{"n_layer": 14, "d_mlp": 640, "vocab_size": 2048, "norm": "rmsnorm", "norm_eps": 1e-06, "positions": "rope", "parallel_block": false, "extras": ["some layers without attention", "local attention windows", "value residuals", "an embedding shortcut", "learned residual scales"], "init_std_qkv": 0.0499, "init_std_o": 0.0105, "init_std_down": 0.00472, "lr": 0.0107, "lr_head": 0.00741, "warmup_steps": 29, "final_lr_fraction": 0.03}
Each number is 128 + 32 x the weight over its row's rms, rounded and kept within 0 to 255. Layers, rows and columns count from 0. Numbers have three digits each. The size before them is the row's rms in percent of the matrix's.

# layer 2 MLP down (transposed), 640x160, rms 0.0884, rows 242-285, columns 0-159
096:145141117100120096146138113112120105143118187117150124129155098171133173119149055213097094082143162128163110152168070180127162115069151123150117149111158177187124173121070142134153113140078141118147173214083094164056071166138144139149074123147072151108129154143111102133103166103108112114135062091076147151128085111128196157165081121129105071118073134153090111119112081159146127181137109097195129164101176157078102151068117125160133102136102146115147099097122118137134144133129116
117:071096179110148146168141084133196131104148121180122084103115141133115158172075119105066092138057127147098137140097152143086150135108146127128098060102174146142156085137130146122113194129160148125136110124137109141093121180179145124150047062121141146133146102116162076121149126166108106168094111137150141149141141066197127152118115110146128200131130138125109099182079128161111182150134098120169200084112151201136169068158137136158088108132197145147174138176143141131196113138100136
088:165102158133188112105127138109131146100119136139096195152081082105081181100149159104096152137138127146093095120117134099123139156206163075114176139102087145127187126113163062122100160103127090176107150119084182149176125112143097150125077128107161116174095129085129096154129053131217154109143081128103102094102083105192112145053145101133068104066186116151153163073111115115167110121071151129102121180163114130128144090143123116168117133092125104138139142076131164082163149137104143
102:087103159100140124181099143133144151188154136157115168087102134181093138085143118126092151178121168139151132115133110148119148089093148094145149113095150128159125144066106126129093116092098094112160087186124146143123140065091199086081073127138176162106112155129113102165123108143087069115165186135110117197144165152145088025119079108158107140186164117079092118074128089136136193068150135135105101122133117088103088108092198109073152159106090127104160171117108133137160121093140122
116:098123137112094151099147086052148111127130101178173121107162169057125160182156110109154104139116177109070110116079107184109130231117156137159116173152117150116089100104119136144069115125178098098147110171141081181140104166100044169126132143085105102109133151144156160116158103161133126159150110119135113099150098161144138134159186156174112103134072059139130115100131145100064084191143089101088157135142083186108127133116094169131111122204114094109117064126142143130142132165125142
105:080100114136167141138136194145158162119125115106139113122190141150114176092108101154121095162146136137091135101063090138145064164132093120147097133110150193175099150173159099127079156074135181125108156140116095114169164167139145154126156123087135114116139108118092128170105099108169059101150161090168130104134138132217152109084074188156160095104100132147144105134151167122130184153143162115142173191069139105118120184139045085110105148060130170101150141146091168102071172111118139
108:138152125150107176142126115169150100187115128146064171092117158165183194168071118133080115155162118128108124127086146109093113135128085172175139053160154147112132162162147144137162157130129133146092104172160121136148166122143120160054104056164101171129137078094132145164103103169118158140167121139144092171109133133092145138123078179155077094136115153082069093132098129115096086147092160107125118126099117066149115130152160147168178117207102102137121134113123195200199172106110167
099:142137160067173087078096106121095089075087109142125134119100128070134130149112108129167148081072170108098163140167121152169091097091154150121126117165079117113169154083079177130084148118156148110116127125117170116110105165108121170131127120141170133152188121140124104132168143126115132120144112149076074160197118136131139219129090137105203106151101166097114091170057136090064095132104101138108223120175128169103149184157105148084080107110141096134158136095164191112150128107120094
035:149070202118139132108168133119129133139149115146102066106088164117134114157103133101139104095158098109162119119064091146197121180081106121104123154090133139110154100165114131123111175139088104163125105137143129103114116125128153115173106153131091148131093176125138113143126163092122175025130173195117094119114171135118151116102112142094083096121050107045104120142129132152170103114098147148112183095125101142077044165104131148110153091168114148118143083044059055126081157136119107
120:092136170140124134128139140140105195181120163167120145122110148062104114067131137127122105100111133177150140091137137107153083062126162126100120142161146154134093150102137149140174081187099146124131076193089201179089132130168152152079160116137094135129168175128208138109135141184161119136127104114129112162134116145131132151119111124165137135066108075149190101082072117149127144118112140137203141166145089122060096121146149109055204126070129148184113121099108152133166185090152082
082:147112199153107117091075138146125142096143083082130145114125147144120159150077119157127113097101126101150127114106093154086125131141120110116068120069177103133140173124166123091093077070127158151146162121206128202091139167133110089188192172154171143131102090114153115184167116134062140132142087130127099089134138197113185101149122144140131130148128102155149116100167149074136130057102097103160157131211108153083098080166130165127089173117176087176148082113157148131155164158151151
114:103101120203238110105136114160106110135113166075111143103118144188105121093160151127078159153114108103193198116117127095061197172133075143123109073143130147112104126111120112167110137104099144132104161149158116130115124123110180190067108173166100116041131133109155150227076118131177125172133147112130139113109109161151129107133109136131129119098136119154102085162179130135056112090132153094114160103122095156149099137152139114150149167131104125130157165180088126154120155133200091
116:156154189124096149128058141152095134121106150107110171141093080151122114133172151103087112181136119101114177106076132173157091177126194156063110098119145065163183118131115157121154132120111148162093122149189140177115107115168122126031134144160116137120108114138181088165131145054144162163170082114130106168180154113162143126157091112188099143094158105175085171147156153192137194082143166119131106131107187151067143077140100161151139126130113109115160095137123128152121078140103126
092:139132126157133086110126177158183129126126070120188120142108117167185125131141162108153142189120131083125126149088134125148070115094156151114153130143113064127139146140130138113134068119096161169182139104060206124166122104152127166089162098155159169123170182135134130099067157143129141149147194128153142069154176093090103149141119090115167071126130126214123163111131163127154164147112152137125118070187159150144117068151136183106179126114099117140139138113159146072034187111107115
099:072141084110150128172117138160106084182107212124153173098079124147126160117154168140117061072131129163113166117126099119138095140163147177146142108104137132171163087048147051101135099149114143196096186149180173145144129103133144095132135135142096136132153127093139145145097071148094147098114143113093108103184154157094138153100069147111115077089139103176122086110085134141122104147092152158150189131139108072105175152132142099127105135154064081048106149164153130134100107134201126
077:110166216089142090192078122150130156116198142165099116139126140188126136103123113141102145108142096098050071105159170111143134110116116132109181156145133109109103131113147155111124140055123107169112132093126138139152107094159135129161167122099096141086097123117167103109121205157112132121150119119140118127105136073142086112123106195168161131097180156159197143142119156142120095143133129123103153109112144152134206107138176122109127109138075096239033128135095165110087116182145070
108:126107128126152093123085114108088125131139059108111144148117114120117101107156171101106100142093154102142135185127164063112144108130138169091198137143125142087086097147075057106127128048181171123163135158064159117097126115155138179095107081088169183122124130060131202181119182152150194102193133117162080124129122159132112103162096122104059111159171199132173112165119153140144072118114194138070088148099129130167111097117118145135107119119124078129122163145098136135091108143134136
106:111154108188159158172105189090126146113116064118157119107105153159132101132138092102132070130116110091157155127112161100113125096125164085149143136093093107127124117149131102116101174106054108122090115120111147203136103114171184120106143103143105115173174084155187152192161167126177089126158100142157100148075114195211081103135105113074121173122119157129119098048087096113119114103128065114137205197106135129154107135133104129073086095120109148173142146094162155148121092100110087
126:098125098166171096095177099130109142112096110160165158079156154153082061100164142111089124113184143130098057108114096091162089140098118132124061111084131095165174070105125162115122161156094143127094110173132098125060149186083144122097152145194121111094086090128184129138064097129174125173165129059117107099112199103083148152058105168101157093121100101154114082097141135117139112085136132131151096108164135150173091118114153135136125109078097128137201147081155099132122147093112123
045:125124135067119150096115088143192202058143090093119168101115087136091134080148116055184124148162094155153120129148150122117100174162096140085129106139116113098095080110164145142180146144105147152098125062075109126019113093141137141169148128129103080103152114130126117126105161091109082135079149105148116123118182137123114167103138188158143080195145122106181120145116146144099121155122115133107173162163104141150130083087136112108149142136051134175185143070171141101117129101189081
108:096110190186127127160144173134087117144084105188112123101171109149137162152091131118164092143148110157130099179129133112124152172071126145133183130096138112122155176117089058105136160139137124099098096124144116139134086122100104118137133138062132140128141180106080181171078114088145140126128172136083077150117193139087130138122056100099095138082147140137176086065140139094112137134147112135198135117096132065095134129057219152154159134090118124119145134054124199074108160175130121
092:091141109141147092129081119095116129175143143164137138129157129156095155075101133126069180142117070142177112148118209140100175040097162124118150128140142236155104146118113159124128180129112095081118100149064130155133193104162133154117102096117216138131148140109155121184109139077155108103137113150142134136072072162160116103127101175148090129167186117142164116126145154145144113169163189133078132200162132109093117127095133115151091133119084146116130114123133147078160072160171173
091:097141105162101117086124087168155117117114076130150135149123131201143099131094132136187115098182176128125154102168116111120142147124143167154134148058166155177124115151122124065113107129129067163121140168107109120100169179172101164105146127157098159135166085124165096114113172110107154148153112121165087080083152132105100125079122106096115047112200149083112118174126123127152101133106065130143043111180144114104091100093104051171190120149130174191146164136134133105134140185062118
099:159045115177151056135096179144074133115148108156140115148134152134122067137055160138098114174176153092121144100091156167123096121171104122106146132060126058141123108067165080091127087177095090133099136128167119108123169139092111158092127123147081142145151107118098158113100070088110142115140123153182080136123114124140123142088129126131099114119141144094190152113159212120108136168039151092118085115146103145108072068130187081133135165138148088121142120137085161170144117086087141
109:124149186135098115112114178125138110137144160165165155118127097124114215186156122118059174129116153178099130099117147179108097188137108083152159177150168143123103143122111121131158150178141181102140119146098100195132166154148164152195177141122135152118186168164176163138123165109113179126120126162158157104157097108079136103085121149189082116107105142149136182140136192127153155128146193090136175198139112117149092138141107140103078089125106032154064081113131140107130114109123146
098:153152107187119103043096116135084179102152196063110133179178107147087121178127164133093155135113110120130115081108126107098154104139098144125157079135109107174113167146110152143090147182112103091114164118126148181122119065144158127177171127075089185095143103106141092145110125166164121098088168158136145058141137142110106085168060134131126101090196156138226132126155074094109090095140125122105147128104145144115084122139151165056128151107109095140111161130107111144080068128146098
071:093131168105213144111125077119110072138120152154133117193113117149117148158101105156118057103107174188095158095150126086095145146192096136127098160082117152107130107133147124126098143202097100086178123161078131161160123129124168172097124169115098075179119123163142092127151177150168130175125145096110130103137203087116144116147125114109145155151136133118084169090167115167129127128074153190096181176101084127118087091170102087129157066197118145160118119090164118156195159123150131
084:128098107174109132115117064144175173167209150135143087163100046142148130130091151112134052167114155135102114134143128109161146103129139106179099091118144082089090098160124167157158114117182143142159124106064073162157176099095113146115123109139158134115169107138142108107160126129142105102130112147048187121167130121177151090120147112150160116175123148177118129177104141078137164101141202137117131107115071165099141139153162150204167132190135180099147079185103124119115170101064140
099:169167080149072157019074129130135166149125080165174132128120148200127179090199153076146076167139144137140091139126070126135093115112124101104136104109052117100136119151153128130144129113125151139123155153117132093117091160157118052079119115107103096099180115086126163151099100134114102124108101082159122092124133102180194102072126155094098096107139148137130113093090142122159142131146157064126121117149106134208070172152114118149114101091109196174158091146107122110094147092174139
118:127105151130140105149098172140122129116129127100074115181196107117059115118122131170160188135175105145144131143174123069109072116086139157104106167087160188096165109168081122132145071131155154131132111083091112095109075126171143114171109154084197126188137214143141076177131096061111085108111141102089084175103097130151135077065113105157134136156132110160109139055154162103134126133119171108115129120099139172161123063161134135122116137165084136129223142127138112149133137138112144
078:092074158152094147159090097104117113150159115132163102107103050097111121179127153174092194102155123120107103182194084110138090073095090085125122107124128109142086172121193144095104064122178169147090114162136181132135103183158126109093153126136087108134137137183145095196158090176125079169105119108096191140135106140141134096092090110085133154147128112120203126110136122149163087065108129162111155149136150125092206110093138147080146168121124152117107083083140172150089109093137129
108:144183125163125152136093090133175142149123124069114086100129094113145087141092078060161122121079154122090130143175129120119144169155163103081159081103157087060201151132211098122148146153154145059099124147126143192124154151154089129097138120064096099146172087126096154154106085100088111110139161145084102145130097129157143154045144145167079111148115105173180103107133087116129092121156138146155094121156095146101097160066142093171087167166116119154145123167133097114088178164077137
097:152119119163178105175119101112125097173115141151112094133085139061159129066126118089106108116099189152145101150117146115127179081095146171182111090116160109095106099145171111154099159085101138173133104112145139128133173069171107111124096171075143124150122154176109134192105196138130170137108169092172172172106125189171145159083146094109145164130153125080125127115081123134112180127121109139143189135136216113039136141139176146162145103135034103091108155141130110152086105101129115
121:075057169135129086150160119087112157158153095148086207118186183109173157135137127100112099144161146091134106121141107144112126087142142174124157148088149125117090099180111145082100131098149085170143072171113188156110137170107144124159174130132109110118191122083106172149208160171163128142090109159137161104088151133105197111098020133104131087131139112131107098094082096142166096180103167113144135093126108122152076118117132124202135135146119143184153123105059160124113156138127122
106:180154123123154100173149140091180114178154112131140135127146134066208191107149173098177084214187164140172135156137158135156157107136134167104140117071136064110085147113144124100089119106133147124137141053136108118158126132097140102095128147118127157103194130075183180142152120156099164183176153131095108108156126094086079125113155109097145174140124122150083112117096156155108158155163122130136154104172177124112118100105135150076079121094141098142097060116130188163100208163148116
106:093125124137167195126166095116144116137165046143098140133217097151116062174122099113123148151087146094170128167157156135108107092153170124085147123130152185107128085164153148097107184142141126145120110161108097116140094182185095107079055144145121100154177158062125161098095102131127148088121147142113111235153157142133117137141157118128132128093128090072150088154167130091161094114191123130101163101100124117108129151153103166166094092151138182076131063202135136115130149115098118
115:123106143114157118117085135134110179131113146141098170222082123115115178076143061119125106131100058110166107118144105142099125165152119123183177091132089098167115134068173149162092193165133130102140163063137093120105146123129124178139102138120137116111110169136104112133100174180101093123158156158141067138140153084121130096119158139087150122102083172162141034129137168112158110114221151103151101139134053171134135151133098057176130123118086138113180091127139100157125183147111154
069:064117150135122110095166079144138118083127120113111115153169055129137141071114116157091118122137171123216159077125164113120191125110118149121077115081148102098139042085117132163139168137115121112105053089126130120172189165203072133112113112044159110081151131089128119162146150113081150073086144150185149067127132085116122100122119117139167153100186125123141164077111112125144118169097149163160154109134156177163130156130155153144096092159105063134138117142145153121098145109162075
103:173106123060132141151123142156092107161153184113072160183113108111131123125128136128210078093097151138092114141134106083147159057142116220120132143087066175144113109081155105158152092133099095165140124144111176162133139075097156113109091145160135121098172108136098142140106180127127131087182141155156119114103139100177114096095092109091101181118114145085116112122151095124099133103110164176133178113192105082089073189120169148083128175072131103155094183082147116181129120135077133
120:194136144116078096155188155159187085135105214145135167177138130148162162159098140147100111159143130138049120120172114123152134117154137145171104126063121162161101096074141178138113122148094162179162124120133135107082121108120135129160158143060115105118191191107074143089197119101152129191135070103106112113089143144129107115124094119115095144099136052161128123073167145141079133110116128120104107129155107125137139115126083207137162134158156095115136079133156071177176127125183088
067:108159136166086122087153142152085153131131116098120077150161132123210182076130118119079107117127121077147115140138108160126102076186092140121156154114165085085122047129082105130157131153110044135099113101130203129170159079149153114123145106113166112107139178068108155123129183141146113107138098220104133114113128148088129153169029168133109162085150104162093086124117104158153129164125150147132056124109163063160120147092106134188121154098120110139118166122105121113111159156087093
098:146105202160090177101154102114107114148107155132142068076204126109129130106093122081140081135114140160166139070150150102164108109083126131100092135124140177131098148127140178130090166169115135117111115131170123133154125098140136123090081172063123067064182098106116066102124119203107113131174139103127095098145156141166050108113149125117151148096093078157119159128152132112060098140098096085159143129184084154165089079079094111135168143135153105177129070081161143095113183106130127
093:135127074114186159142090163121118157131161129191107096137131093145098129128161107226119107193218193133119059161135134139108132065103112166126111114163112153131145123123110118148109140137164121175135106145116134064122143155148132164196139126133168076148190114151172103084134145179095175134092172027170114135125121161129061144165171124095154127111124085108151103108117124195099100090126103145122108146130213115139136158096124088127168122131118170117122121142183145128132099146179133
079:084093107114069071108149090125164105105112162152081217150157123096071148140082108159071046100108160082107117127117102076108095187134086180123081144123113170126049043149135117150124089126140108090120133120103143146156143182118114180122132124118134148141170145111163119131155121119190179119105136140100120191111122153127174147097080185140082082130170128192102157139126144149102171132131146125133111211116137168206109139136096126156133088131156119165136124139112146141113095157149099
# layer 2 MLP up, 640x160, rms 0.182, rows 243-286, columns 0-159
120:143168112118074091112157148143111116166089197099173187104113015137153077087112152149152122083120076118097108105108116142108149149097158085074122149121092156165123139106097123137135134152101150107127131230191075127168118145086133156124062151125178096153086136102134118171121149115144079186185149155132143112108140081120164114114133128110135088086136108077129140100104183150130111111107179132127111135111087184115089045180152088148117111064161108145155143103120124130098084138139120
093:111149124149099161146116137093210207097146120109111132095045156122154133136173132108195166109102116163142116073087095190118091102095101114150138087102044153082144085172185128150129173128181158154044171090101124113135131108113114098144074132133127178134132139130111115103133118103175148125140106123104108117109102163198170187085111153157098118128149172117143157140202132135150092107162072153144125138137130138091176138090215095091122115126168111143103141080092127163130134124131142
107:113135152146190095080133148136146184158122099151129149111158160081064143106126118099085182164087056147143166151128149081123102184085116108149163085111114133158095143100128179093157091128134121161167154086104148067179164109115130111109133195096120133136120162116082121116087140096073143099093151120117103132109169096105102163137156091200162111187119128126089154116108195180188177145138168137117105129131147157187155174134083151131100113148139124150131097098068071102094172116113201
124:106119116126080141193091197134121156125113167158056149152137110172136110078184098146148152109125147122158110082104182101129153118131084202130150104110089158134090141119157129152199132112161110162102143132088121127081119183139124093141171081099154146096156066150075124126143121090172157098119128093083092115157162139144077162137098099093124087125111166085053153057155197162144085104120081135149125144131149158172070076079104101137112110125141114155155177103095103156149172081152138
108:140102119116113087105111174112109154151151155088144147100162125114157158103162193089098150142145137170086112133140131148127103154133117128107094156156140122048123157202159118198127128164094143137102169128065056127165158145168097084138124139131159175110157084189097154093140123083107115122237107096116082141094160072088131093136130189115123053127162125094094097127130116136138107131138095169141153110138091126135077107128066080059156113106110082144176115121119159089166158128076165
108:166141138105160166136121054106102116143140045111152124094161129144147074138130089118142125088113089110088090142080166132114118193149155122108134122157100182115123132142144095146126100168145147087187094124134094158189123144104104159131093107169212155159134188096077120119107143136116131116100181125152079183146129093129156182116160123121160063102160097118126111106139112076144164116073095100145121149127086210165106140108110123165086101120097079127186082067116093091111188118115199
108:149125143096155147153138141221114150154119060089158125083178224136083115135135160079195154143136073089152109121184134123154109105172172102172088092126113051114131176123141132141162099147182134048084124131096101103166096048147124123143138126121099109109124138151194131101146148151110096100131159156106101180151098157148145141174129155142100142107145115139077092119172147136101098187108160161152155120153140159119136128074128115175127134182093123085079143104094088079138110098131096
038:143046103143152192116113142169162128074136153194118135106154170180114122142130108108100154158069124117141132133133154167170167131162144153159168074090119122167139132165097129168111116126120109094099127175178110170138088220035134115137122159143153111127202056141140103150154114123099116178103113125132155061110097081091145126189161155120179175174114151119154113152159124155121153146146160145041105107113137148086147104157121104129156125145114131114148162127145191109185116086126078
098:118180162077112103088098125117130089109121141159099110130108108194119101134093131139116140140092160150175121126146150128165132165100124132109152165104074161088180107139183042085125105108139160169133082114141148111168125159131133104181140180078081141099130107124119091143129103099125173163091111108195173131131092099115040119073099190110083134192075196057112126133076059091132061097107161118179117148128127146099105114125144101163116142142182132102140109101111099176127146151100106
079:141056112103119071129119173138125121113129116159119173155123162211169088127138140160206056151148133127126141133154160085080174107144141098168195152115122148126149134164066166136120077089146165140135091115146137171128055113112122131080142129113125111138219170172155127108132170102100144124176129168139088143058117181122152119124158112095090151087149165153125153100148111148181135115079117160163131130147119213149166131063129130134134160125076138182121186168134155107132080159116123
112:135175169080111118110129163143136164166147132163125149131156167133107158142136083200173064113084104167147133165132159113179130141138102040103172149120108103128058086080126144096131086114136134137132139090107184098114110079112217078107129130125151145138143153134096088152131104130152134115102118116071109160162121141065108139133100185138114102085178108137100110108108122076129081094151033130155104129158133081167101133083080123159079146064114132042137083128108138167156109105102116
112:169117098186116097109116097137119152133124121089102064092078122132135138154123213130135131163193190166159170182170067133124146168090159120153084169093143173125170157164149132163095113134132112147144106128155160087128120075168081113102139126081109172180084156065083139094128141154148067174159113138113173122086140120153125071127120116087093129126109129186150188143121056165099092178123143155119096097160118194135173135108180095130149097166170126170134085112129171134101107136136113
086:181091086156102155145131073123092132105157111125073163096122144126125084153148156200125136112133132121175173110120104083110177130146201088133166108129147108090135120172082129094128152145127155128105182134153109135140100111147141164090127134165142154099149115135127000160142157127018101095108085142051099119119125161121101070176156136140146160144138167211165099131161107105082083158131112145116128069102094126129125154171129141127179086126133138163196104157138116147155130134132102
094:078168098140099128165150157154108070101086138155131110079092156166129136081051118111116080079135135129106146084154223153139156121133129088114151077122126122148119156150132072136111140161113131191130171111166146107120170110157156078105058129128156143091139091149077170147127120142168094091146168131155128058127149202074139167102082103115144115109147091171022138130073159081095134176159096145149139102102109135162138149166135140074106139096125143102144105114083085125145108172130107
078:121140151136153117088101089155174118144146151153096096090119089173154170110112135144200104099115088116114126091113172114149155099101126182100185141120083109135120149120120115106116155108153117116076155181140100145233161074127096121137147125154107091119104187114164128153092127130133113162183086109126096162110114095126129163106089107078125117137153045108075107150127139162114123110120092152111189176090091195137114106089125078077114133144039113182082096145128057102118125150207135
111:159114137135139111168111133128086182182144113095157092156097179145117095093075098158116162165126104163099091127126162103197119122149109055106081085161114106162111117130082172183144146133133125124146075094086143108130139114139119125107135081179125153111155112060178081139066148093128147127140157080138125151044099121093098140119113140097149019172126155094084114092115173175163176090115135123151139116089049147149117125115128163145114104124126129064163087168170135158137170180125128
104:133161116087164127147167148127130141194161140153111171054154113158085180129125115134166128172113155105103103173160112160098106111114075091129117108114148120122104081131144193118163102176092177154031102140131151116138188118152101189166150128149099154142117126127181121189158171079139164091121103154127109119099127146149136118037140097119135127131067107100088062069093125123171074169094074149097144107121129144130132133117112181053168109160147115108192083137090122136095106122149116
122:081164143088169082113116134159183123135167135112058128184135130106135153061091145129138147182118117091139114121114091085109150131205114082105042155125127176158123141156091112135147126088112142121141104139191104146160080124136211103076160191083131090191144153079065148137132077095159138123202127064139129134145070124155177074118178098111141115161105132118154170129155124149119175145081089107176097136129115135128128148139106115174122159150153172099096134144123137145100098150084146
049:064090151152120168142139120138112112125109126114204121151113080087084145176126166130099122089192146129121151145144170108060127196074174132079125125121087136171133169144153130085117117114108107144132135113136105126130095168154144173196098152194199152216216088116160131175072159167115109161055111153124104167148138126098109112103117162115155127166124134132151175135128123150135195131138117114133184196109110126115120128123090140113129105091096111119084095141142079113071119188113113
112:168093122180126139156180107125108133082120146168137179055114160125137189106132152125141142203135116162155149110122127098140079101069129136116157098082092092139111137121122148113157109176101170127105112116109114123169095181145074135172155173123091107170137103120141091207160108133105139086145132120167118109131130100121135122181136111136149160026107164141120004099167147151174136150114161138122158112106143168116084139110071209097110102142101096113185163104100135173171107101134120
093:124108184135216128111061153130099138153097192139110087118104117152175082097122139092077179151112137082159148150076128105080130132151131129080078164091137116120104132114105109129103120104091150093120068111096093093182216093151087149114136100156135103170101172132119130151083127065128118130097075157152117099063102127099139082142075093120152077139138121131121090121131086101158103160155133115084092092114110200140085134147122118145055101181143168088080091125163078125166121108141143
106:227101129115125067094123092068121070091141096077140165120098100122105088081128185132156070150114117114106163115073098122108139132144087139150157181088069116096071131115174093111150107135128136145084127101110122187132057087163135108102113119130130090113170209099103164177114042102108078133124059093141135123130127089090109151170159171119151113149142116158123090125167126121160074109133128138149199104122157109147121156111090130090129131088133094134161091172120082125142110135080109
104:142154152109120125128119113167139117133172232133125133085120110097154174095089141129154132195115068167135214154122145188108132097114143134146134113134166134118162115090126139105086071133111079137117099175156109164093112093179096187112078110072133148171136152149135190110073117163099105139131182143077165139121155109163128159130150080137131174172121161102089130093062124130140169100152146071163147137114094152143153175081080127134134140151090150038142139092150101146103194134115171
106:153090122125116167128190097150110127113213096190108136115132156116199127133162140104073099186105075109091133128120134200142094131113162126185138154124124145199118168140127074155133185185127125120085149108122137137188137058098125131177129131129099147160105116095172152085096118149111087106148140114099129161084150137106125187084139152120136122100094096078155174098095160171138116118164218131120097135136113178137139064114120147118086067117106081065118081092149126163133108148169157
095:126106118109126131097092145139177101108125168137012149161152150152193156145144129129160149133157072075124122130141145093119175161067155109147115155106131122163142176144119114145111123156119122161099118119195123168124147127051094100120106116125089108152116157149145188144108155158146146100072152150135191144136176117153152132103119124117190115111167119157144128139076182157151103151097180098179148094156146178177095136139121109009102193123090066156088098093119152146161138127118178
074:158075102166133112111105194112116071137163133127127113147180132144126124100141144185177162112154116123173090092125188198143135125108114155074150163116124142145117169119134180152161146079153129130147152181095147160154095136107140129200140117149122114097118120125136105114134091176118155130171157149126104111138089017118159203139129154102125076135142136154116160156151075070089194083129128130124135112204104129112133101112110129156129209134068210072162091067112105107121113151148135
089:095108061123150146054094128095164089123207123144077145133128118145131137148128105140115100112093142194080145128110131115164115134096135131134107109154119125127131102110141094130200097077096102116133184159158124128130174121170135104172124154105096152070087123079149184093107102067141162095209087142121166140124075159087185149092111162091129115078081145127104141117143091177200140106133208087149148125116130148172099100091086124089180119104156168133114131160070180101126122178097143
095:133112116140118160138116097158062135112119092156086131150092183113096145143109184109090109087131116116156123088163177109114193100145111130141106107124104037155159094151139154100157202126131097083109156121082085160150130177080139157193130129163162172101115156120081117092093118091088094120075124157127094087103126099129132141096142125131133130178142199158139169143127140117094130095117089168138142139101022114090150170140128118110121176183122176110132111076147106071045117125133060
120:171167115143121089080086168141088115137151107126165092170104110105115158181101115208138074106140095098146126171099105121146177082086098153074140186164125109139158129137165152130158156063121096168124166107067131096111104121138112053093123135134137092109097077097135111182123148121080169123112147148135109128133155151092126181163093120150205156115124186113100138107121189147142145142119118163072155110081119094193134141154128135147094146170070111158102168185098118110103071068099183
078:153127121193137139114143097146133135126141113109179161141129099093112060123139198122114142150134085083112100076140107154171150140067177126222068084157138153135152130112149138132158091140140131114082089116132125125077117156112050164165118082130185162101040102130122175137125143150070165167144092091153097140143092138087129126135135127118151120151138150184097054143150041168137121050115162123109152131155207147150097139175103108106149115124103120065133094139142126142141149123174126
108:118120095170102135162164096204119185094162096174095144151126143157187086104161088172114045120067087119121141067135115145104112127077122109073110127164107107113087153180157097125108079114136148173079157128095135174106099103130123114113082178151123140140111070086138139140177171109149122141135080150104077140145160144139175187083121127179139135077213210153117121104136127083135115150135111149118114126105124106155139121126144144131116097073118111164069107117091167137124077205140140
096:173109138202138086137105104116129137099100186137162150100136148132147122090096134134097109155201106121141111109001154129152196090107095096155151120087129129170139078167124143121101096124169192133092095137131074097153154097217108132164137142129074101151132186117094078150121125108121136124116161106158194137103115139132086140069175088085152146098123139126133138089075168164115137161162178149112116087100151124084174073111177140124112077173132130094105146122088115153124081115148117
106:156149093124144153067089125148148194089184131129110106154130113129120139152108128109141107156157182117154143163121108145110110110129204159174147173111144147203151062083072121146103123091089125089085127109169145112171155175129116125067122156135097142134128125137114104132147103145107055189152104146152140120144087160157128124097184118130111120146060152089106157074112104153135145137075131141208089176079133153091137177094180178188167143156118088090096089149129155201131105116130065
104:191145138050044159099153119057104149084132092135116091127142163122121118110183183090141095156152224122172194079192148158120114073166103120141130084163130137087115129085122130117200112073145126086104161188128114158169110084149109123105131111073144169127157114129099137130121166174137125106125162107134037186129106174159132125168114141140155124174116135110092147074142100210153149136148103105128147131129122133085135159077135116122139136104093100133131130088111146097120109112159132
114:167114152116142047109136129145137107141096089081195122140116145103101131160149120134151168097136118081089097029082106186139149132123140110159126137133146190148117134093154169120125167097083077114105181096145063144081084127132092132121157134089123124123109159149079107112144131085101178113092028044146124112121140102098096189140131104141136123138106112152145151147064120139064136116111109142138162159104105198076111073075151141132153133092159080093124126082078106141123114110165167
108:153146117115101102120130160116170098123166135133084155149089042119121104109078168177114125142122116170146091173149089116163122098126198174111113103134122126198085110093140145130141177141149143096182150138192129136148120142119121087154093130167175125076147077131130204100145085115119182109154023143184138120072117092165110113112186110162153152090128141103177121127137109128134117164091119137145127115168190119149147111161168124172061112099103156132066082143099126083075185111108156
076:089113133118067139137130157184096121101155126112096124147120097153140123060113113085068094157139106140101172140164108123127187157061153128158183167091070116214169144158090139139149134163136099115154144141134107079105108140157138174122162118147127076141114142132146091095155078114116074091066095114144191172123165133141211118118119111127153183122088098154119127176103109164144132124150164119162108201152114110175151110168144132160106216131102087149026123144164141136146122109133128
100:101116108111095089198055165134096115091078106086123107100141093143145127131131102160041170079151142145106092075187161135131118098126171134098125163085163207127151093118173148144158081077095110119129107131156112125096166157101075134219158096119086119125156142137147130143129111101118156117092080151163174154097090119139115092090117134125107150054117151132102100088089124086086133061091102175123161140177085148152149183144075111087152073135124083137145108144160121147109092112143116
118:152112142090178082130085211150189140071163161119129088142153138145139176133204113124133126106144155220128121150099105147110133127135141095118148105183125107149153134128195111108179200112129123094123132048127081160066120152120090130188101147150117144133155104115087141120132140132093083114108149146115124095120097081188154096147157094132166078066100164099191138186097093114108109184071055137157089137108125161089129145107161112093131137117167114145137141196109142143130123129111164
069:150140067117207166142166090136148153096179187145145157102075163141068142128172157114178115155104173152190125152107135136109140126101116140159143114115129130173171101104144085107152110135079119090143106099123123108200116177153147107160095105101084157124098162149138138133116101130077106125118116137148079141139151165174053085124156087064140117164045095131121127081176106146121217089103138188156174130136153103131123117131117154117173062128175127111162089151124146148172118104195103
104:127170119145098142078113100133121105165127082183128153169146100143129102181111161160147077087149106136050161149146148063125117123119160072133124107120119103111154145098175144104109117125116111150165073121127101045111144136160126133110133143043141176110109065104140173123039170153147116116110166112141160112176125101126073063072101110107130109150134192092103178100095156119102145065156184078151102111100132092091108133123152140167191080141159136126129092115127146177141172113065112
096:067175092106165101118132137113090082159130112109140121158126103170142138154149085183084126174198144105133111091082125192156124148172111095124058130119071137132047184145145153111112073148163115095067092133106109129102087156055135091186100136105154110143083168135139097188149124178158125122176096117157147143117157139129076164110107146092133161112152179143112143134212160167125173114119139108088104104139141167102102101137117082136115135172102091116068078094101103161115121117181099
084:139205062143104157123151140164119134132168167161202147078174154113130160156074144106153097150152115156173099156133131148095121136130125117096086145138134094127102114142136081171077161082184041128074121133062083091145133099154094102089113133123110160130135118079152093170124151112095109189146147142161061149133122165161120119093110131108117135141145066131139132102118080147113137111102147188123064171120146104085174155108097114106148076175119113034108084153157125171089124137126070
095:105107140070209155138130125195076152133118100154113158075108161144092168150153138121130194152157107123130125157157089156103141086151157160100109079099111074102119082143112135083146132119069117111089142115141086121120167118154102112163169115157121176180119128114111090090118161111038071153128129126140116132137158071115127083132056136118237122156091219163161146112113134075116070096122177133128095153126090105127075130128132110143108087116102114121156058116155144115149155126113089